Each number is 128 + 24 x the weight over its row's rms, rounded and kept within 0 to 255. Layers, rows and columns count from 0. The size above them is the row's rms in percent of the matrix's.

# layer 8 MLP up, 704x256, rms 0.0409, rows 0-104, columns 64-127
size [ 89  96 123  99  96  95  92 108 102  96  95 105 107  95 104 108  98 106  96 102  88 103  98 100 100 104  92 104 104 108  95  94 108 104 108 107 116 101 105  91 108  93  93 102  95  99 108 101 102  96 103 102 110  97 105 121 106 102  99  92 103  92 108 106 105 107 102 104 101 107 113  99 105 100 114 102  98  93 108 115  99  99  98 105  93  98  92  95 100 101 102 102  96  95  93  92  90  97  94  97 100 107 100 102 103]
[[207 148 159  91 114 127 102 122 100 127 144 120 141  78 133 140 150 151 116 139 131 115 144 139  87 107 172 160 161 117  96 111 150 110  90 120 109 151 124 127 146  97 131 142 131 115 160 156 103 138 152 118  74  98  98 104 195 137 128 133  97 145  94 152]
 [ 86 144 112  94 109 135 174 146 125 129 125 110  85 133 102 119 104 112 143 123 127 115 141 112 146 157 117 109 130 149 123 114 136  76 140 114 138 125 155 173 142 196 103 131  83  92  68 115 121 128 126 152 156 130 116 119 134 181 146 172 136 146 135 129]
 [122 106 144 163 117  97 104 148 106 148 126 169 135 161 142 114 155  95 134 146 126 161 118  69 150 155 152 160 165 131  69 105 107 175 137  86 160  98 136  61  94 134 144 132 144 160 124 151  82 151 110 139 142 145 117 131  88 115 101 132 137 102 180 113]
 [ 92 140 125 124 134 137 117 131 133 137 115 130 148 100 134  97 105 104 102 125 123 111 122 120 125  86 111 130 111 122 139 109 125 165 109  80 161 116 114 147 125 140 127 118 117  72 108 124 131  96 117  76  76 124 110 167 118 107  76 117  90 144 139 170]
 [116 163 151 158 128 131 113 126 133 170 120 130 128  64 130 126  81 120 108 165 106 112  85 167 174  99 173 135 102 125 120 171 136 112  97 138 128 146  89 130 108 171  59 142 131 171  98 118 102 120 158 125 131 125 160 142 120 131 129 112 146 151 125 128]
 [125 157 126 115 148 134 146 127 131 144 143 147 111 120 119 104 147 115 112 124 146 144 118 115  85 115 145 133 120 144  88  94 163 149 146 120 104 116 128 146  95 123  80 124 130 137 109 176 171 129 108 123 133 138 117  96 126 158  93 132 131 142 142 140]
 [158 152 122 147 148 128 141  91 136 174 124 117  99 143 129 160 153 141 141 145 122 107 180 181 162 121 132 121  79 142 130 156 125 131 166 162 152 116 152 145 134 156 129 147 132 138 149  97 175  84 117 151 153 101 128 165 166 129  99 142 125 158 120 171]
 [101 107 130 129 132 132 124 185 166 180 154 111 107 149 109 134 118 169 105 136 137  98 156 111 133 126 105 114 113 118 133 140 114  85 160 129 131 154 120 127 114 125  99  88  75 161 143 134 105 114 148 130 127 144  96 136 143 100 123 170 158 176 168  85]
 [164 116 128 106 148 151 125 141 117 133 141 108 115 200 114 131 183 122 120 125 128 126 133  96 113 106 130 158 135 132 173  99 115 105 167 122 124 142 202 109  83 173 125 144 134 104 138  91 155 164 125 123 119  96 113 109 166 163 114 124 111 137 101 168]
 [104 100 111 125 148  92 139 135  83  76  93 130  70 150 114 125 109 104 102 113 130 132 136 124 130 135 169 152 161 139 137 116 103 113 125 129 172 133 107 132 113 137 114 144 113 139 133 157 155 138 159 138  91  94 115 150 116 105 115 117 122 178  86 127]
 [164 118 130 151 133 156 107 113 117 109 134  94 115 127 107 112 159 109 141 138 126  83 120 124 153  68 104 167 127 134 145  75 143 125 122 124 101 178 117 155  94 150 138  95  90 113 156 115 108 148 129  99  84 105 174 117 128 108 152 158 144  98 120 173]
 [132 139 126 118 155 135 118 131 112  84 153 154 161 165 164 163 135 108  91  92 115 172 118  96 137 110 121 123 135 106 159 114 127 174 114 139 131 164 104 115  89 110 165 156 127 181 106 134 120 128  72 115 120 143 114 108  87 125 125 142 137 105 135 148]
 [122  66 116 107 123 137 111 112  96 133 123 161 169 135 136  92 122 108 119 113 132 138  96 108 162 137  89 154  93 101 111 189 111 136 142 106 112  75 124 105 150 102 140 111 185 114 154 128 145 122 121 125 136 126 121 149 125 126  91 143 143 160 119  84]
 [149 104 143 139 138 144 147 138 105 112 128 133 116 117  86 133 159 108 167  91 107 122 134 110 117 110 105 126 143 126 168 108 139  94 140 143 143 149  68 152 137 119  92 143  97 159  82 155 154  89 131 175 118 116  87 155 166 180 127  95 134 133  99  74]
 [100 112 158 148 129 119 106 125 149 106  85 125  92 149 134  75  96 134 119 123 133 149  91 130 175 169  51  97 156 132 141 125 127  82 118 165 129 126 168  80 152 134 165 133 148 113 132 134 126 153 119 133  92 107 118  94 130 128 175  86 140 135 116 117]
 [132  73  92 135 134 173 126 131 110 146 118 168 132 110 135 102 117 113 117 109 104  99 106 123  96 137 113 113 152 160 162 152 111 114 155 102 162 159 105 103 157 130 145 129 153 101 126 157 109  90 127 156 125 137 147  97 163 106 180 108 115  91 175 145]
 [130 126 151  41 134 112 142 145 105 135 130 152 100 101 118 149 133 107 127 118 134 142 105 128 129 164 100 133  79 116 124 124 122 120 158 107 142 148 137 107 102 162  83 110 146  99 169 115  75 112 158 126 147 102 172 122 140 140 131 132 183 116 117  90]
 [ 92  73 195 124 138 158 133 108 129 118 153 143  91  97 113 170 129 124 155 111 127 102 137 130 112 150 186 142 105 167 102  90 113 144 133  82 152 174 121 122 142  97 119 124 135 156 120  89 119 108 146 203 110 115 124 171 106 119 155 148 121  96 134 131]
 [149  98  79  96 149 141 118 108 157 114 158 170  87 144 113  89 146 128 134 136 148 115 169  98 113 145 129 133 128 177 119 170 101  92 126 133 156 137 151 142 153 182 144 123 108 138 137 139 127 131 123 139 114 133  93 159 132 178 133 134 133 125 139 111]
 [163 159 129 117 115 107 132 109 141  81 149 148 104 119 121  97 159 122 177 118 155 131 138 129 142 117 140 137 190 151 130 168 144 118 135 139 109 116 166 137 128 158 130 104 133 139 107 141 134 168 132 175 116 114 136  90  90 187  62 123 122 131  81 180]
 [118 114 152 180 133  90 150 138 105 147 115 127 156 179 105  86 112 125 150 143 121 135 111  99 102 100 146 146 123 126  68 115 107 136 120 104 161 116 139  94 160  88  99 136 114 116 141 121 110 123 125 106 107 126 120 143 170 112 145 121 123 106 149 114]
 [ 73 140 153 104 124 160 165 126 124 134 106  91 139 126 115 110 133 151 144 151 138 146 133 168 148 124 139 122 134 127 134 128 137 142 133 143 119 127 121 115 126 102 133 113 148 162 183  99 109 113 126 131 139 104 171 133 139 128 150 153 127 111 149 158]
 [122 140 118  94  97  84 133 133 103 125 167 140 123 134 104 148  82 114 141 129 116 117 162 121 145 113 120  93 131  96 109  76 136 108 130 130 135 102 186 157 143 176 155 150  85 106 170 125 108 141 133 126 104 119 100  85 146 175 131 148 137 168 130 120]
 [127 108  86 133 122 149 138 149 150 124  96 173 136 142 117 141 122 124 153 143 123 116 115 163 176 131 141  94 131 135 112 109 127 120 103 142 163 135 100  73 108 127 138 112 134  89 141 141 105 127 151 118 120  88 172 105 137 153  93 107 158 102 115 112]
 [108  92 111 108 148 118 119 124 137 108  84 132 138 141 122 132 124 128  94  96 149 127 128 136 135 117 148 158 117 132 117 115 160 146 163 105 138  85  80 113 166 104 122 117 128 134 111  96 111 117 158 118 168  98 184 105 165 129 103 118 111 152 112 107]
 [148 115 152  94 130 137 109 162 130 117 122 129 117 148 125 105 119  90 122 129 148 114 131 112 143 114 148 151 166 128 155 160 154 152 131 144 155 110 152 127 162 110 132 149 105 105 123 149 151 119 114 117 181 141  92 130 131 131 113  96 125 140 115 114]
 [131 113  99 131 142 114 155 119 121 125 121 135  93 154 133 107 122 134  94 185 108 102  94  85 131 140 128 166  97  93 105 128 123 102 108  98 157 119 126  73 124 143 109 124 160 167 131  98 139 122 118 156 132 120 125 130 141 122 152 175 128 182 184 122]
 [107 150 141 102 121 103 156 120 112 104 127 156 141 154 194 130 109  88 141 125 116 120 101 126 113 139 185 116 112 123 131 187 162 138 107 127 102 122 158 129 113 101 112 126 113 127  63 112 119 132 132  98 131 127  55 188 109 101 149  98 137 154 157 145]
 [114  97 114 141 100  99 151 153 147 118 133 137 145 139 123 109 182 114 166 104 121 110 111 119 135 143 110 108 132 128  95 130 146 140 118 153 133 165 141  98 149 150 149 138 126 132 119 122 114 133 103 102 135 125 149 167 169 118 115 137 145 156 134 136]
 [120  93 132 159 130 159 137 138 128 145 125 113 125 152 111 141 135  98 127 170 133 134 126 144 149 107 107 176  86 100 138 175 139 162 138 113 129  99 140 138 104 120 157 133 141  84 103 157 153  89 121 141 115 106 133 163 137 117 153 138 151 173 147 118]
 [118  92 111 128 148 150 143 136 138 171  90 123 132 131 102 111 115 130 149 181 135 152 123 126 125  94 106  90 183 148 117 114 166 143 146 128 166 119 136 129  92 131 163 161  68  99 116 122 166  94 147 126 131 186 155  91 175  90 121 151 167 157 114 134]
 [ 88 101 152 122 144 130 150  73 179 137 107 123 122 119 127 160 114 102 111 108 140 102 124 125 116 137 109 114 125 102 112 135 117 159 164 130 111  91 125 129 169  97 151 136 127 141 145 150 178 130 137 111 119 172 113 105 167 137 121 159 114  84 101 138]
 [137 140 102  58 104 172 105 156 141  91 103 111  89 135 111 134 128 111 109  73 162 124 124 112 129 138 152  97 124 122 125 150 140 140  83  98  92 135  71 169  93 115 123 127 137 114 119 156 137 120  96 118 186 107 137  82  76  91 151 109  92  79 142 115]
 [149 118 107 138 130  98 125 149  82 167 151 100 140 129 119 166 153 118 123 162 121 128  90 110 112 125 113  85 164 141 117 118 133 115 107 114 161 111 101 123 138  96 100 139 147 121  84 127  96  96 148 137 172 128  81  94 161 111 116 151  81 121 137 120]
 [145 148  61 118 152 103 102 129 120 140 126 133 124 145 116 127 142  99 128 143 146 172 114 123 117 122  77 129 140 169 111 153 158 167 149 107 113 176 124 143 126 168 102 136 121 103 159 148  81 114  89 142 203  92  47 117 106 142 142 132 119 135 111 127]
 [106 111 142  99 137  85 148 114 154 126 162  94 109 167  85 131 108 108 120  66 168  95 116 183 130 132 151 144 120 168 122 108 166 119 131 103 129 139 168 124 129 145 123  61 132 148 135  74 124 143 108 142 132 126 132 114  95 150 140 105  70 147 114 135]
 [115  97 144 153 122 136  94 120 110 109 158 133 132 127 127 121 116 112 153 134 124 124 113 118 132 126 146 113 127 143 170 121 106 123 113 149 140  81 139 117 104  86 131 152 149 117 102  98 120  86 132 122 154 138 124 119 111 162  75 112 126 152 121 137]
 [171 118  77 161 157 134 160 145 127 149 121  97 102 127 136 137 124 148 106 141 129 105  95 152 144  96 107 142 118 128 133 164 154 143 179  96 139 108 158 151 159 104 107 141 120 141 149 132 134  88 176 115 165  85 159 159  81 107 130 121 147 122 151 153]
 [112  96 107 137 135 127 120 110 130 131  77 121 118 137 150 110 136 147 114 117 117 109 166 133 144 144 109 120 155 133 162 174 104 113 140 130 182  52 142 124 119 108 124 135 114 144 122  89 124 125 169 127 126 139 111 186 148 141 119 134 156 176 124 116]
 [137 140 153 110 144 108 149 213 113 118 130 112 126 117 131 124 148 118 114  91 138 167  74 120 156 121 121 152  98 156  90 101 157 129 105 123  92 144 133 112 131 134  84 133 145 117 157 152 146 189 141 150 153 126 156 134  90 116 155 144 116 148 134 115]
 [141 146 135 162 107 124  99 125 123 151  90 101 140 143 124 103 129 142 178 114 139  88 152 116 122 138 122 126 178 180  86 138 105 139 166 158 140 127 157 117 141 101 106  94 113 140 135  96 119  80 104 126 127 112 132 136 160  92 139 133 150 110 124 142]
 [163 154 158  87 131  95 101 129  82 158 187 126 103  94 117  73 138 117 134 166 123 120 118 119 133 122  97  96  99 171 172 105 125 115 102 144 108 165 116 149  94 166 157 123 133 101 125 129 112 150 122 106 175 140 176 145  90 149 112 116 147 101  95 125]
 [145 139 112 121 168 149 102 111 159 149 122 140 142  80 128 111 128 123 120 144  98 132 125 141 113  91  88 147 134 114 200 102 146  91 156 130 125 176 124 138 125 126 117 121 187 130 134 125 115 111 150 134 106 115 165 113 142 117 162 122 137 115 114 147]
 [129 131 125 175 147 141 117  90 136 106 141  94 153 107  95 171 133 139 122 113 146 129 149 127 117 114 132 147 104 106 173 164  96 162 102  98 154 125  99 113 151  83 163 119 141 169 153 133 155 139 139 204 145 164 111 101 103 131 127  99 170 117 160 105]
 [150  91 140 135 145 100  71 142 130  56 126 112  94 115 135 128 122 111  94 141 142 126 105 100 148 132 107 118 192 107 135  98 108 125 111 120 144 115 137 123 153 112 130 166 124 114 145 162  84 120 145  88 147 133 151  78 155 143 129 122 165 116  72  88]
 [105 148 131 135 146  77 138 123 103 190 118 121 135 103 129 181  89 103 127 175 110 152 148 123 111 152 119 112 149 131 105 111  59 157 147 164 114  93 117 144 146 103 119 123 131 131  95 106  90 118 154 133 131 126 113 104  90 117 136 129 111 177 157 129]
 [131 104 119  87 158 176 148 168 124 137 163 164 122 157 150 111 121  89  97 138 146 142  58 138 130 107 117 166  78 132 119 131 129 122 136 121 102 127 137 171 107 156 130 132 134 110 147 134 175 118 162 121 166 103 118 119 132 141 151 128 108 118 131 126]
 [154 115 142 117 139 132 104 154  99 139 107 115 118 139 141 132 127 156 170 108 107 113 112 103 141 115 113 144 135 141 132 150 154 124 108 156 125 136  91 131 128 155 108 112 100 115 104 189  80 121 116 140 144 139 157 115 116 138 113 135 166 141 136 121]
 [199 119 155  77 145  85 136  93 132 101 133 108 152  76 163 133 144 137 122 152 120 161 132 127 146 136 170 129  76 120 141  73 126 126 158  94 116 120 151 148 137 159 123 124 135 147 134 105 102 123 112 112 144 170 123 143 128 151 121 133  99 134  87 128]
 [135  92 156 116 152  69 120 132 105 132 140 168 126 116 128 126 106 139  99  93 116 131 106  99 137  71 147 118 105 147 125 120 148 111 141 105  80 104 149 120 123 125  79 126 129  88 125 112  91 138 160 137 166 122 100  80 104 145 144 129 129 172 133 120]
 [166 144 116 126 141 140 108 131 149 152 118 125 136  70  87 122 161 166 103 112 129 150  98 124 119 119 135 142 135 156 139 133 160 114 161 114 142  74 140 124 145 158 114 102 111 188 103 164 113 108 137 143 134 121 140 140 151 140 129 153 109 117 150 141]
 [110 161 135 132 109  95 113 175 152 119  89 107 108 113 125 125 118 149 138 175 140 105 133  92 128 128 127 145 150 143 125 145 101 132 156 104 144 137 111 137 127  93 115 112 161 102  88 137 126  99 144  82 124 103 123 117 132 142 138 161 138 185 176 136]
 [121  78 166 158 146 137 113 179 110 140 157 133 117 154 110 143 155  99 116 137 149 148 134  92 120 127  91  58 107  78 163 104 133 147 121 136 138 111  84 122 135 127 118 130 141  71 172 150 164 145 120 127 154 183 101  72 100  90  97 128 116 121 113  92]
 [121  93 109 144 143 140 157 147 126 128 151 147 106 124 105 167 125 102 161 138 106 126 131 148 144 133 111 102 162 197 152 136 134 109 170 138 102 126 117 104 120 133 150 109 141 119 106 158 127 117 159 102 162 125 140 113 139 195 136 135  91 124 166 100]
 [ 70 126 147 131 114 102 141  95  81 156 113 104 138 119 113 145 166 158 104 111 142 109 117 119 124 129 118 164 156 122 140  96 152  90 158 129 119  77 114 127 153 105 164 105  79 158 135 111 119 118 109 147  89 132 131 145 108 161 111 150 154 146 160 122]
 [128 134 102 106 155 101 125 150 135 117 117 127 112  76 125 146 162 102 168 180 133 131 145 117 171  93 135 164 160 112 137 140 161 137 139 103 136 156 100  62 137 151 134 132 155  85  82 123 126 104 133  95 119 187 126 115 177 144 146 151 149 123 140 130]
 [166 141 139 155 200 108 150 156 135 158  97  93 102 150 145 153 103 102 134 128 134 148 152 120 146  94 185 149 169 127 127 144 112 165 169 147 126 144 159 110 101 140 186 124 138 108 111 122 137 144 125 132 124 120 122 140 160 110 143 130 146 135 139 138]
 [134 136 126 143 156 149 139 139 133 135 142 137 109 111  93 106 125 101 134 114 118 117 139 139 115 132 150 145  94 157 163  99 130 119 139 156 106 139 137 151 115 127  95 121 113 165 101  98 134 137 111 116 127 146 124 162  84 150 148 100 122  95 134  97]
 [100 177 163 143 115 111 136 110  85 103 115 154 129 111 132 132  77  77 170 130 102 160 130 117 128 110 157  95 126 161 139 134  88  92 136 123 152 117  99  78 112 177 112 140 117 145 112 128 116 127 163 132 114 137  85 170 171 160 105 108 138 148 153 128]
 [118 120 123  88 130 134 141 150  93 105 103 151 138 134 130 153 164 104  91 104 126 116 135 121  92 147 126 116 148 146 145 129 194 151 138 125 114 143 135 184 148 140  93  97 130 148 175 111 160 137 160 133 137 145 161 152 101  90 153 141 101 112 135 113]
 [130 136 206 149 115 137 105 155 132 105 164 143 110  88 127 175 153 134 100 106 163 115 125 138  67 114 116 102 155 102 165 111 117 113 172 123 155 109 114 151 139 106 122 136 146 129 108  83 105 133 130 127 119 129 101 136 143 137 157 100 123 149 153 104]
 [128 141 142 141 125 103 123 125  98 164 127 133 136 153  97 151 111 148 175 129 136 137 124 126 119 116 138 133 114 112 113 164 113 113  49 141 105 104 113 106  99 122 104 155 102 138  88 110 142 127 108 150 117 161 139 103 101  91 128 139 137 176 146 148]
 [103 121 114 165 119 156 115 120 105 135 104 136 101  87 139 132  87 160 129 110 117 117 143 127 184  98 161 130 139 147  99  92  94 121 147 136 169 104 137 160 132 127 138  67 151 136 100 112  90 141 161 140 137 132 153 133 111 135 127 144 136 137 130  84]
 [109 106  90 112 147 121 126 133 138 123 145 119 169 121 144  94 162 121  92 140 124 117 133 129 135 149 100 124 119 126  97  89  94 138 153  82 132 125 146 101 142 109 147 104  98  85 136 114 115 107 135  93  39 127 133 128  97  80 150 141 143 136 124  97]
 [105 144 158  97 166 138  96 134 104 132 148  99 130 121 130 152 145 141 104  90  85 148 140 155 140  92 167 141  69 124 127 189 124 152 100 146  73 132 161 100 120 137 128 132 139 153 123 125 119 110 116 130 115 119 147 116 124 124 127 132  70 121 108  98]
 [113 114 151 153 142 158 126 154 152 118 129 120 133 107 114 113 141  68 104 155  76  89 127 126 138 112 123 144 109 128 124 117 108 167 137 126 123 111 152 132  65 145 111 158 175 166 109 139  86  95 159 106 138 149  87  99 148  91 129 126 146 135 156  86]
 [130 114  74 125 141 169 105 138 147 147 129 144 123 120 161 114 108 149 128 127 131 103 148 118 106 126  94  95  99  99 106 135 160 116 171 135 112 129 128 110 153 121 112 121 150 119 126  87 120 126 164 126 121  93 137 153 121 124 162 114 104 123 171  96]
 [114 136 131 136 141 148 111 106 136 124 150 122 106 104  71 144 166 104 141 119 140 100 127 120 119 176 134 174 133 150 139  78 139  82 123 138 119 170 105 135 148 172 114 123 100 129 155 161 106 137  81 175 116 125 157 165 141 139 138 130 146 148  85 151]
 [106 164 157 137 153 104 146 115 105 158 122 111 135 140 123 123 113 124 125 129 153 105 112 120 128 103 104 110 155 143 107  87 123 103 155 160 109 104 140 110 191 127 168 111 125 151 162 165 131 150 132 152  85 136 147 148 110 125 157 125 131  96 129 140]
 [133 113 140 125 138  95 129  99 121 119 100  81 120 111 159  98  84 121 124  90 130 105 151 158 123 108 145 166 132 174  84 102 102 123 123 180 120 107 120 149 106 111 128 154  93 167 135 131 134 143 162 174  60 155  83 147  78 118 127  94 128  88 137 127]
 [168 123 145  98 116 139  92 126 103 132 149 112 127 160 131 160 154 130 152 101 126 148 119  83 145 146 137 146 152 142 104 135  90 137 113 126 172 112  94 155 139 127  86 121 116 121  68 125 131 105  95 142 155 113 126 159 150 148  92 126 140 127 139 191]
 [121 112 139  73 125 151  96 141 153  93 142 142 108 138  73 167 120 111 153 128 110 160  91 104 177 168 161 113 132 127 143 107 137  94 111  87  99  96 132 128 122 144 110 123 104 148  63 134  95 110 135 137 148 138 153 125 123 162 104 128 141 110  94 117]
 [125 163 122 115 135 121 159 169 126 157 112 141 141 110 175 147 130 133 155 119 153 122 128 120 137  86 144 139 155 155 103 124 109 136 102 126 157 142 118 122 134 109 151 139 150 120 135 164 133 158 143 118 133  91 162 128 147 161 160 150 147  86 106 128]
 [155 129 105 111 122 140 117 145 137 104 143  68 160 142 132 137 128 163  92 130 112  63 154 132 166 149 136 129  75 116 138 143 110 142  93 139 115 168 135 117 110 140 127  99 122 135 132 123 161 148 119 109 128 169 119 121 154 134  99 128 152 174 141 114]
 [145 118 114  75 181 124  91 134 149 144 154  86 153 160 155  66 129 112  97 163 138 180 148 164 110 144 174 111 160 129  83 133 149 127 123  98 113 120 115 104 129 151 130 147 127 123 115 101 115 136 138 105  67 163 181 115 109 125 138 121 102 141 139 129]
 [138 137 117  74 113 167 107 133 129 119  97 134 182 139 107 139 136 126 145 120 119 107 105  80 178 117 127 175 144  84 121 142 114 106 145 109 130 116 126 141 182 100 129 120 122 117 120 141 171  98 129 130 171 109 107 131 130 103 132 155 131 136 113 108]
 [ 95  72 151 179 147  99 136  87 161 139 125 151  98 155 111 114 128 119 115 163 133 100 126 150 120 103 119 129 144 108 129 148 116 118 124 124 141 160 130 144 172 135 119 139  90 116 105 176 160  98 141 143 136 152 128 122 142 131 184 130 119  94 144 150]
 [ 95 134 161 130 120 165 128 103 108 136 131 132 156  84 116 170 120 106 152 173 114  86 129 151 147 197 108 146 123  90 174 126 108 155 147  82 106 138 169 126 140 113 109 118  88 152 125 132 107 113 146 117 113  95 132 120 153 115 139 146 164 111  78 163]
 [135 121 148 140 117 130 143  90 141 150 113  80 102 133  98 117 156 119 168 136 146 146 167 111 139 168 117 112 159 138 123 117 140 132 110 128 138 122 136 117 156 151 154 159  92 105 145 128 117 130 117 151 123 120 138 137 113 101 151 108 104  89  95 103]
 [120 116 105 115 146  96 124 129 115 133 165 136 131 142  92  97 134 177 123 110 140 104 134 121  92 130 116 160 101 126  87 114 132 118 120 139  99 136 145 134 147 166 136 122 126 128 141 107 123 127  92 144 139  96 163 134 156 136 108 138  90 150 123 103]
 [ 94 150 107 118 103 118 140 138 157 152 113 155  57 125  88 112 139  95 149 100 154 132 141 159 140 120 137 134 157 132 157 168 123 129 156 106 149 133 141  96 141 149 137  97 127 129 137 131 145 118  70 149 105 132 113 149 119 125 144 138 125 115 115 121]
 [ 80 146 171 139 152 131 144 139 104 104 111 141 101 154 106 125 127 115 135 104 153 156 123  98 132 152  84 155 109 105 125 110 135 126 153 122 113 116 129 122 134 145 116 126  93 117 157 143 103 127 111 119 112 104 129 132 160 195 103 149 193 166  92 145]
 [123 124 123 150 115  89 132 109  87 134 174 115 149 149 150 114 113 140 110 105 133 143 170 129 158 140 122 122 153 157 105 138  80 105 142 126 145 137 139 124 168 111 130 139 111 101 112 116 108 108 110 132 109 132  94 150 126  91 149 100  89  93 102 112]
 [108 155 141 133 116 118  97 127 101 132 154 125 153 111 103  91 113 136 116 175 128 136 127 144 121 150 171 124 139 148 141 136  78 104 130 167  78 121 131 135 149 165  92 106 101 119 122 104 146 150 109 174 144 154 123 109 171  82 103 131 141 132 111 165]
 [115 128 116 124 134 128 108 147 128 172 123 163 133 137 178  92  77 119 109 106 139 143  91 139 140  65 125 135 150  99 101 134 173 114  91 132 108 144 135 174 125 134  98 122 140  75 109 131 144 126 157  92 132 148 127 113 142 178 143 131 169 119  66 113]
 [ 95 160 156  97 117 146 154 127 122 143 115 143 180 120 146 139 119 138  75 180 131 123  92 157 105 122  68  95 148 136 113 151  67  65 169 143 143 130 120 134 150 123 100 117 105 161 120  95 111  88 126 110 131 141 136 159 109 107 190 139 131  89 144 140]
 [119 152 169 148  62 121 123 115 107 139 142 148 119 141 126 103 143 100 142 116 138 155  95 147 137 112 135 133  94 133 136 155 124 139 119 114 112 112  94 123 103 172 155 113 134 201 126 133 113 108 114 107 164 113 121 132  88 140 135 126 115 112 127 107]
 [130 138 136 139 166 105 164  85 114  80 144 122 155  99 108 145 108 121 128 125 124 146 116 111 110 115 143  87 148 168 117 107 114 136 164 156 126 112 147 134 143 138 163 120  93 120 141 164  77 146 145 121 114 161 152  82 146 111 133 103 111  67  80  98]
 [137 134 160 106 147 135  99 103 138 159 150 131 120 130 131 132 102  78  93 112 137 128 104 152 153 113 168 128 151 138 149 102 172 122 117 156 124 111 137 112 149 136 119 125 102 194 162 180 155 123 162 172  98 132 153  96 108 135 155 122 124 157 108  95]
 [129 162 117 127 136 121  95 109 165 139 147 146 153 166 111 146  98 147  94 146 146 128 122 157 164 103 167 149 120 152  98 111 116 136 124 130 109 153 160  88  90 119 125 126  96 134 117 124 165 131 174  66  87 133 123 129 149 102 136 120 145 124 133 131]
 [128 110 103 123 180 118 126 153 127 110 123 146 106 175 128 146 153  96 162 100 142 104 129 136 101  99 106 117 134 197 180 175 143 116 107 150 159 142  75 145  99 131 133 109 145 143 118 139 130 109 147 137 114  90 165 111 142 149 192  82  67  95  80 133]
 [112 149 158 137 124 130  62 114 128  92 116 116  97 114 113 142 124 119 103 140 135 126 151 150 135 127 152 150 142 124 155  79 141  93 120 107 111 168 103 163 186 146 129  97 108 115  96 141 162 125 152 162 156 111 153 144 142 143 171 152 126 107 134 126]
 [111 147 147 145 131 161 102 145 161 114 131 108 121  96 159 104 148 141 132 144 126 135 115 215 130 148 101 180 141 147 110 173 172 122 136 130 132 192 116 134 121 153  96 124 109 131 126 104 118 139 112 120 120 168 189 127 133 131 133 160 143 140 137 157]
 [120 126 131 122 132  98 160 124 111 139 154 138 127  72 180 101 133 137 120 148 125  90 115  98 110 147  97 149 126  86 145 118  98 139 124 104 124 192 118 137 126 137 168 122 198 165 112 130 114 132 130 142 100 106 150  92 143 171 162 143 121 168 134 127]
 [153  98 115 134 148 136 136 118 150 122 132 137 132 176 154 145 156 147  76 122 138 141 162 158  97 124 114 106 101 158  84 139 116 145 141 148 113 115 157 156 111 105 136 131 106 109 143  96 152 126 126 151 114 132 136 160  93 139 109 128 132 125 155  92]
 [149 116 147 144 128 138 147 126 155 117 156 149 132 120 160  76 101 120 110 108 104 131 124 175 107 128 106 121  76 144 100 126 122 154 155 164 157 133 172 147 110 116 103 146 127  95 130  82 112 121 140 159 138  88 121 108 130 173 140 125  91 107 137  87]
 [120 163 133 154 116 164  83  90 152 132 103 115  76 114 122 111 142 161 119 164 151 111  73  87 125 112 157 125 165 115  96 128  78 140 146 138 138  84 114 153 136 120 173 151  96 141  89 137 133 140 136 116 103 161 100 114 103 125 100 119 128  75 159 127]
 [121 104 113 154 111 142 103 118  94  87 111 152 150 169 125 118  94 120 130 121 129 172 109 126 109 137 132 139 112 122 120 127 100 131  88 138 116 131 132  84 127  98 130 126 141 131 132 159 143 163 125  97 117 123 112  90 145 140 112 124 120 122  97 129]
 [128 106 140 103 164 112 114  95 144 191 130 128 152 125 159 118 123 110  73 107 132 124  96 141 130 109 126  96 134 152 136 114 125 121  81 127 136 141 113 128 140 138 133 169 119 106 107 115 137  95 127 121 155 136  86 121  97 122 124  69 118  96 140  87]
 [165 133 130 116 120  88 144 119 121 106 126 132 129  99 105 141  84 164 155 125 102 139 164 124 142 142 105 155  72 122 131 140 132 173 177 118 117 170 128 126 168 120  98 113 130 113 125 170  99 142 190 108  80 121 120 123 119  74 175 143 129 108 110 108]
 [116 128 116 137  90  81 103 106 103 124 116  98 161 121 100  94  82 121 140 188 117 147 129 171 148 119 140  78  95 193 147 133 115 126 109 108 157 142 144 105 100 168 138 130 132 126 159 127 145 173 127 106 118  83 145 138 151 111 113 146 121 115 163 172]
 [151 155 117  84 110 121 133 148 141 161 178 100 133 141 113 134 170 144 146 115 124 135 143 145 139 142 116 132 159 159 145  83  57 108 132 150 160 111 161 123 131 149 171 107 134 123 118 117 158 144 128 110 110 107 146 101 100 148 140 137 120 116  99  65]
 [162 119  89 133 134 150 131 140 114 103 121 115 107 134 119 140  96 139 184 131  96 153  93 167 114 126 103 157 141  75 126 164 141 124 108 114 117 109 133 142 121 100 155 146 162  75 126 151 147  76 138 114  90 124 135 108 160 113 107 108 135 142 108 141]
 [108 130 138 139 140 136 169 134 139 163 133 105  87 106 100  88 137 107 116 148 134 100 141 121 135 152  69 125 159 100 118  85 153 127 150 111 122  56  99 136 144 117 155 124 127 133 131 129 139 112 119 101  93 141 129  93 125 108 132 141 148 149 114 147]
 [116 134 142 137  99 102 125 122 130  93 164 136 129 124 120 148 107 108  90 143 137 123 151 133 144  97 131 121 149 153  68 141 157  98 120 124 178 137 110 146  95 143 125 144  77 125  97 162 161 169 139 150 171 145 150 173 135 110 107 136 115 194 123 147]]